Part of a small language model's weights.
Architecture: tied embeddings, an embedding shortcut.
Each number is 128 + 24 x the weight over its row's rms, rounded and kept within 0 to 255. Layers, rows and columns count from 0. Numbers have three digits each. The size before them is the row's rms in percent of the matrix's.

# o: layer 2 attention output (transposed), 128x192, rms 0.139, rows 3-19, columns 0-191
# v: layer 2 attention value, 128x192, rms 0.135, rows 4-19, columns 0-191
o3 097:160104147117143088141132175141124129131165083122103088111104132150111112145147129103162128151147143075099112125144123146143142140118179154074090095164136099099084120102080135151129130115134186123122119113135124125190134093120136129129144114104120112068105115135107112142110103110143134142089078098131121135152071154162157168120142091104130149114114100139163140122092103153097092073140102106113154138138172123163151141156120113158101134097132141120139155115131146111092118157112076103131097119116129097109118112105130138109145128117121141144114135108153108105166146127127140145
v4 102:113101135157123126118186100131129173099122150112079116131112157139152103149118118141129135121103148121154148143118141101114124166104120167126142100159085105131137123155085146109156143171133101131118122169161141143143113131133167130159128101115100141149158168108141091135074155160124141128145176101115156138113115180174102115118160141181136145132165167138203106114095145148113145118091142083143101130131118140182114127133131145137109105131145133105091089079121120101112089136127131071129131123115098131114135144104090132137103131122148129138154146149137111109119168094156122120
o4 101:143088152090142141151139109194120169082097139099153126154136147155137106129114143144125080118110164127143134116129114129107116125124160133123120117105145113095145099176152096143157146128144158103135107169136137148177166177144138119057126089095123109125116168125144092092099126151143118098101146112142126104100151122128080138110115110144130098127137099112142168100164177121100095094134129143146125106136126159120112106093145189146128114127116102135153146147125152145121107130102121167107109133108120131091149123106125132165151109113105093153111109127106094085154173113094149129
v5 101:159175131123118100081133123125132145127123210118169090106152142124126110132137130108154127116143136116104108129145130138107150140129172154143131157125141172119122185140078126070128132109097146156152133139146095075075134165148141112128114115094146127071102094138142134155124118118168120140109080138135109133142118122100109168132154135143151138135134130129138147143158102141069114097104125133164149115166139106139154129118087136091113143133141145124091101114144155134120109138181113103129159144155192137095143073145146138117123114147131106123126125138152148114144154145144074113
o5 099:140125169113116129096117141135106145180131179159114118115122110130142120137125115145139150128168099144121157129154149127105176135113119102114116109125145126148084142204155122105110110127114155136097153150119109118152130123108174114095133127129141149053131130135136167169145156142099130129161099179175127091137134170157163103122107132153092116111096135154110144105154107122102119111128103152140105138142090093116172160145127125129118110126142073146108101136119159142143142130105171132154126151179120107139089141127163120145158118110137166166118152145126150118139098137127062092
v6 091:114187102177145155142113145105125117092170092113109157157117146154116114134123085185142104119131101180122167136140139141082138134119126110149146150075157144092119180135111127130083092122134118106142131168125121093134121164181216153127127131136149136144114113104153124120083120109139104093104097137134156134139127106111152103099118138114146136138088122161152141120129125125126146138141152116128097137108176151118119142140154114150127108132127094129168102094138133097127103152098126143124114105096103131146061149102107135118111160151129163170144143114105121129152140155151148129
o6 097:119139142146171147133118105166145116105137101161153098093129144142117105184129114156126146124094154122157151107149153158137124165135133127128123137090123158097106100116132103104164117097168092175125123112142165123154072167150115115121129119135136130152137115165138103124172153145157133167137152169159169081152109078097131129123115123146152144094176168096130148102159140141132137122129161143120105147108137124094143098112113120155123131182116136058107083155127118120104115118159118125123116123120163116144132112174117125113154090184095131134156145152114127116122122125105082138
v7 097:132182112067088118104148156156134127132099107143152143127156111144110114100140147134109125117103170159109127102121110140096142125121118160163168129099113116100159128104106142138127175112098138107130101107156161117143120162099102145123156119137135140163122139172151115102114105103133172133164135082109142148109113143110160150132113077073093111098154101123155119104140118116120099126141101095102143136092156085149129155150144141115143083110141089149123194139109149081120107105185120158141129153121127157104173161130119144097123164121150159145132124120131136100164141144133105109
o7 105:131146123152111148140151178096143100139115146169136142143143137126141157127081131099136127111110127123107162134136121107149135100186160157130131178103090112135123106152116113114140115159125159161150115131109145125107098117091101144140076148138144113108100163125070103121152161094089081135084128100118128122118166182142160106088113091136167088114140115129141104105108107119149079094168111166112134130124134127129083156122092157149149142115150119114109125144136142144182134152127135154119137105103175167118141117147076141095101105104107154156132147158130106116120157115138151120
v8 107:138133083123198165152110131095153133090147128115116137081111128124119128158151118137155086103082132124115114154154141127137069161157116125156150137158115158155109153202102146115085110142116120179094123145139130143108120144145123139092154142133130116119113099132150113148138170140149154090129109170131135075149145145135106100098125151129108120152093146105089115117110148156091140154107115149143127132102165118120158124153110075124176101122157148152129121184154132123136160082126110128109145165151116121133114129102095135120108158111138089132108149108160140118114103155107118102
o8 103:127161139092158097133102116117159131126128097152115141145149137157123086108146083121100114147107129110106120127133116128099105183127102120145126142124100176119116144157113092160076063135138108136087090087185134122118137151110135098064085149119092101093143112116145136190132110147133144146122133182134151077137138132131130135114109140134135114112153158140103106141114109190117126143125157125155154163148092154118100127148129150136122136133172119183123120147090153085110152161097100093115138148134098107123126150136122127106136158126111128134130138098116164120142160130121104161
v9 106:126129108146139089099109105129121136112145153139145122145145094119140134146116149103113124147178128118119123138156093101119130139125134115103124075144134129139140102106121152145150103096092153155165115161149098082139109140146131090091151099120104095132139100113141170122123108094116098135099152109110129144145116084138122147162107096151172173136162110104156150120105083184150110153102075100200133134134122130148165136109143126108173111123138153151138117097133147157116096173141100095147133105155118154105152159106147107173137100126111133130160118097132097189142148146168140132
o9 100:160111153123086131113126127148151150160130156088098098127123146091094114118097120115159104135127133094173148099142135125141144153138133131141091137102136136164130093129096144128145094118074123087118093120146123135128110122111135110111151097097124174128127117097133151136120136137104094151157082147103128098154119125141160135145060137106086138098132114097127104104137134103150157146126089152108093112147128135091082119111167110112144110100081106144113145189123135144159091159145138168141129128147163154114115116140143083196102127146120129088126137145170136150155165103166127135
v10 104:112136104131153155119121122115179127153108120174143116139154142151163120104152155111148116137152113163165155090134179095171149153131138058160100118131125162134103165141121131125155092139100133134143131124092138116112115137107092151096156110123103143114109103090090136147134104127149108160145178118150120118106147118134090132156120185102100115107119084118131122137092142115070111108127113112116157120129111161108128154133130105169136091142169093168131127188160115148108120129144085132090127140103160162112111164118150096147129102120164134125105107147141127146134112161107170129
o10 099:108114074149119119088151146134118126138141138156155135132111142144095135139147137097150075098153154159108134088093153150141119138185107072088116122100150121158115160094109099138079093170101129171093153102165097119163087138125122109139103128108167120120147131115121112170143134133128145154133164133150134109156131108139161146126120134126143156122121085131117117112117164108108112134120101135155148153139115134123116137134131120127126122116111088155144125059065141129100132103137124103122096113093123110126139099120118136107128066144161067103122114147195158121142124159135119112
v11 089:145140113142153121132171082123116148131130113132121102081125140104157103137103121146147128152109129148110112135160173120131099130096149118090091110083097106136156119142124127179124123137114101094132088120134084119190100151152145123148111138105186101146116148133099140133083122117106117128129128114110130089124121176137128132140140144094140122132114186117134156123103100125124136149116114074133124110095114161126142133180177127128152117083127144113101111115075095129105170098080106085127167145126141117173141147118123162097164137127101156097146105088073134132126125098137127123
o11 093:133121117119153147142132122147110126111131143132162119143129092152104159113153132118123121124070137149134118137140141121146161157109116104135086100134124102143114112166205152100148109143148126118135118122175120102140104159125141143156146119114112147109123128114132153103071140099099102065105157116104103127142119099137123118111101060106152103164142141104121149153115129183156122156086130123128123136144132123098137139152150138141158141158107165080173142133085149121156145100114174145127138127155188117121141091134065139129154116118097131122170123112107133152139157079176156141
v12 098:122147118123104169143111141112120124114120079113132125146125093118158127185088098150104170107133113156124144130152143123151101125130152140148149140147153147134111129138160129121159152114116106144125155156123138112149072108141161112135118131174092157134097136123129074103110088133109092099127074093138128143095158105104121134116139161161130141101144124127176076165141156123114109130090090095082069149137147130126106112152151139117103138117162112097147156098102110126150150124115185133170126115122098178070115091106113147110153158133137123149112123125162115091128147124125131099
o12 098:110171155084104146144121096113130134111098082135143107151116133101144126089074122140088096113184135101144128150145108095133126136171115150130141119169129160112150155112135142119156191105124122131100143132118144142119078151135128077116091088136107084163090117140093118095102125137096169115137122116108135119169171114100148129140146089162144141127130170122134115124131137114127088160125137092160095143101106136134104115154130155114115127168136126119121141113173116116108133114104139147174164144127140163135195125139143132092132097144133162128128101144169128081149106104135146158
v13 098:137130154173158108108144163126146146177099124154106144124146154138085112139127119124094120141175124160110137125143136136117173137096137122075117080100121082158127107142156094139116091089174161123140150090086152133114138130120114124112102133097183136154078109153114136098115143069108100141155125132128118161094128107138138122119134119124149122102115172121113150149109099099110098138120133093100107103110138132152119158092098146120125130119115105161152164113113122103142083124113066102099115105133136126136133128137144116198167156137142112169095128122121163167153149129130114131
o13 098:152150110133127126084172136127111172144138184093139150155111129121123131118113127126103093104109137152144121099095156097177126122125144129104137120120127124146119144096152116150094133111193163149138176179077129151101084152118094085144148159138152145134147102143087162159170113124078105120090118135090145126132116104093154121092156129142161138134108163119145115112110106142179140146130116125162106150135139147151159161125116124122122120131125099110155114143139103105133139107130077135151114115140143113161140091124096163200133129110092133112078121136092113151125127140107110140
v14 111:126120140158149103107148129118147132131141147102133067126100139125119148134154149141088145113147117159142128172144116131121135106136167109142155141141136160124152142143152096119119167126044136119111120123122126112106122118111136124091149110158131119079115139127126129150108138113130106090125143158084116097189118150084171131102134134193148148093141113126098145092159105122162167135130169118148099119141097116155144101125096178098126125125171166088122128088114116155141152141118133124127164094133095147122131111111120119156142145148129105121078151177101111148153124147144120204
o14 104:099114145145165115106104114165121142115080138136134106116135147117134081110090145149125135131115100119129126158099111134086164119152121143161139121140126120134122125181097051124158166100107123164120176126127122133128164118122133134120152109092149117168123152130128121145117148101083160124149144149106100145141099151148120163136087127132102116100109179097128108134162121132137184113145135168135181133068120165171136099100156168064137117131119095146129142122094132121162129107150125116150150132115136119130146132150138114167082173149139127129129131173089125091117151117114101135
v15 105:132128148122099099100118108144140115129153127177097120150116141152110111152150076103137086134098080139125079153096126122121120107140097098134120116125087123120107082130076072117097098107117123110160122141136121155112130112112122137172086159103131112165150159175146135126140142123140113151132105102111119150150115127122155085147062115115108123146091090113111128153168122123155120123121089115112162101165099138106094147140100112153125137126113143103097158155077124127141155104116114116114114115158125119141160126143131095114152113092121174154118118138129208090081140133123130149
o15 100:151060122104071163131115123131111131132141133130133119105092165141123113107127123122091122121117128117111112182132120114120154136145106103129124108175077141097116090054160124136136128097144164058168165155160163131118121119156131103142152136137112097097141113131156136124149121119150083123130182123133111143124105126124131133082131135125143154144126148076101130126176137133115120139137131160081148169145136124051184133135137137129141123160171122137173094116161138146163145144105128113118131095118131132129095145147126117084123144121153135114133149132092117166104136160131131128
v16 102:106131083140123122134145086088104103139131132162143149167134129123118146140127101121164112158108151122151146134104179144123147119136146094090160133161158141149104100121163137129094129163163148133142143147116139142166101112148137096161167137106115147122120084138125111125190107077135127094123123144155137118146148104104131137138159125111124160130149133097096105127055137147127088147116151128131104160137126129119173188145133098106084131126100141123155118157125139091136145143101129110139122124169077109145188138115117172155139095126084140162139133099121097122169085141132099113
o16 106:150108124144116124162115154107158131199127153121144142109102139139130148148111146119131139173103129144123129154128130056103051106140176132120102141109125146153089137095126125147155163105138093134125103113124131120142099142163117105120148102140130132103120109111126091110103100136125120101169165133119136135139126129043113105110146104134082135122178104116120118134130112115089137122090137072110128118098100161128120126155111117135117107082099147123082133152128099127117154126106124130157112121143128090107093129103076130164089116139118139119127173113116156101170129126178147150
v17 103:114133135138162121141127121157167155122115103106096083150130093124105142097121126109172107138108147116127143120136092130123089129151114118095108088123155166109097113170114118157116129115126080166095126120112085122143151114145153121131088129171109126137099141128177108123106125142157106102102136104133093105143170148177144127112127153102134183123151143132137100174076101122141110124113139152125112140147154105108123119106156109148116093101133180105132106154112102101114143151107122169104171172120128145094098142125166139121132199110119119074127127135165114071123111141119157141
o17 102:168115127134120104111145136162162115123119071097104133086151127155121173110146137128116136080139113122125121133136087124125125163139082168099117098143105192132125130158096092087106145139108114144165121144171100112128129137121183108129073098125119078118129114124165160106101123164151127113140114144099107140122114120124107144132135124140128119086149115133164119171119136146141097112127103143155133135155140143105131119152137135126143122136107120164142138120178148100050084118138144113130140124135136152141112067162101149121135133149102135156170136200154181113120120117140130147
v18 102:120125105128173132161129126110165125146117107129091123158124135116126174106102131124102108141115127169131134157123174141126117090135109075134142122092122102091096137095130081107117125142160123086138085106178133115175160103121139110123160157130099126098093140143155086112151169126082134124132142128134100136161087117159112103157116137198113080140105154108085102137119090146118167148097152128119159130148139124114105135146104107162137134149168125087150130156142130173107111147115117167087091132135147110188111135100119127130155127141111112139132110124157130093127147106137109099
o18 098:112073088115124133147105114134123132089140094126100117136101133170149125170151102117142117124116097152133091136096146143145102102108090114150149170160137156090123143095105087157108096126116101109120118116125074155128078113118142147088149079124153129111124148141125122174152138092151129137130152084165146160152106118112142117162103157111139121153113144167117120133160125099137129123122099157144099112104155186132137099138114109165135129156121131090145114147153087120101140116098106180068093152150143136135142137124098127140096148127099079125135099102116172128140098108147112114
v19 095:157155095101113169110121126132124095124152127181167102114138134162138126114159112122119129166118119125145120126126117101116077123099132148131128109155120128102094164166099147157133118101120128167147146139161141140134100124127099163122132140123111119098127134082172128124125117128107142098128136149125106169104143073131138104145117107081130107124158094125160123143099096117129139152159108103164122106156144084124130142093114135137182148110153098156190099143155106143094101090127158098158122085133163200134125162116108112112082124124161122102141139120123179084155123136106151155
o19 098:134095169105116127146147161144118116149133093130133085112159110102118108124132141137151142144147148126166165161150126126126130115115074146127175147153112167144137177142111130205082089113183130121099123110140120104139139142148107099154138124120143133173074133090169150095158121106189095167106166150114126105162122127133148130118095153122134099134105112157137157077124114140156127114104128182125148117137099121132123157094151148152142144126135098115115128134080108128121108126131121159141123108135126152145137107169136117071139097162124135080143114120136160128142163130143163121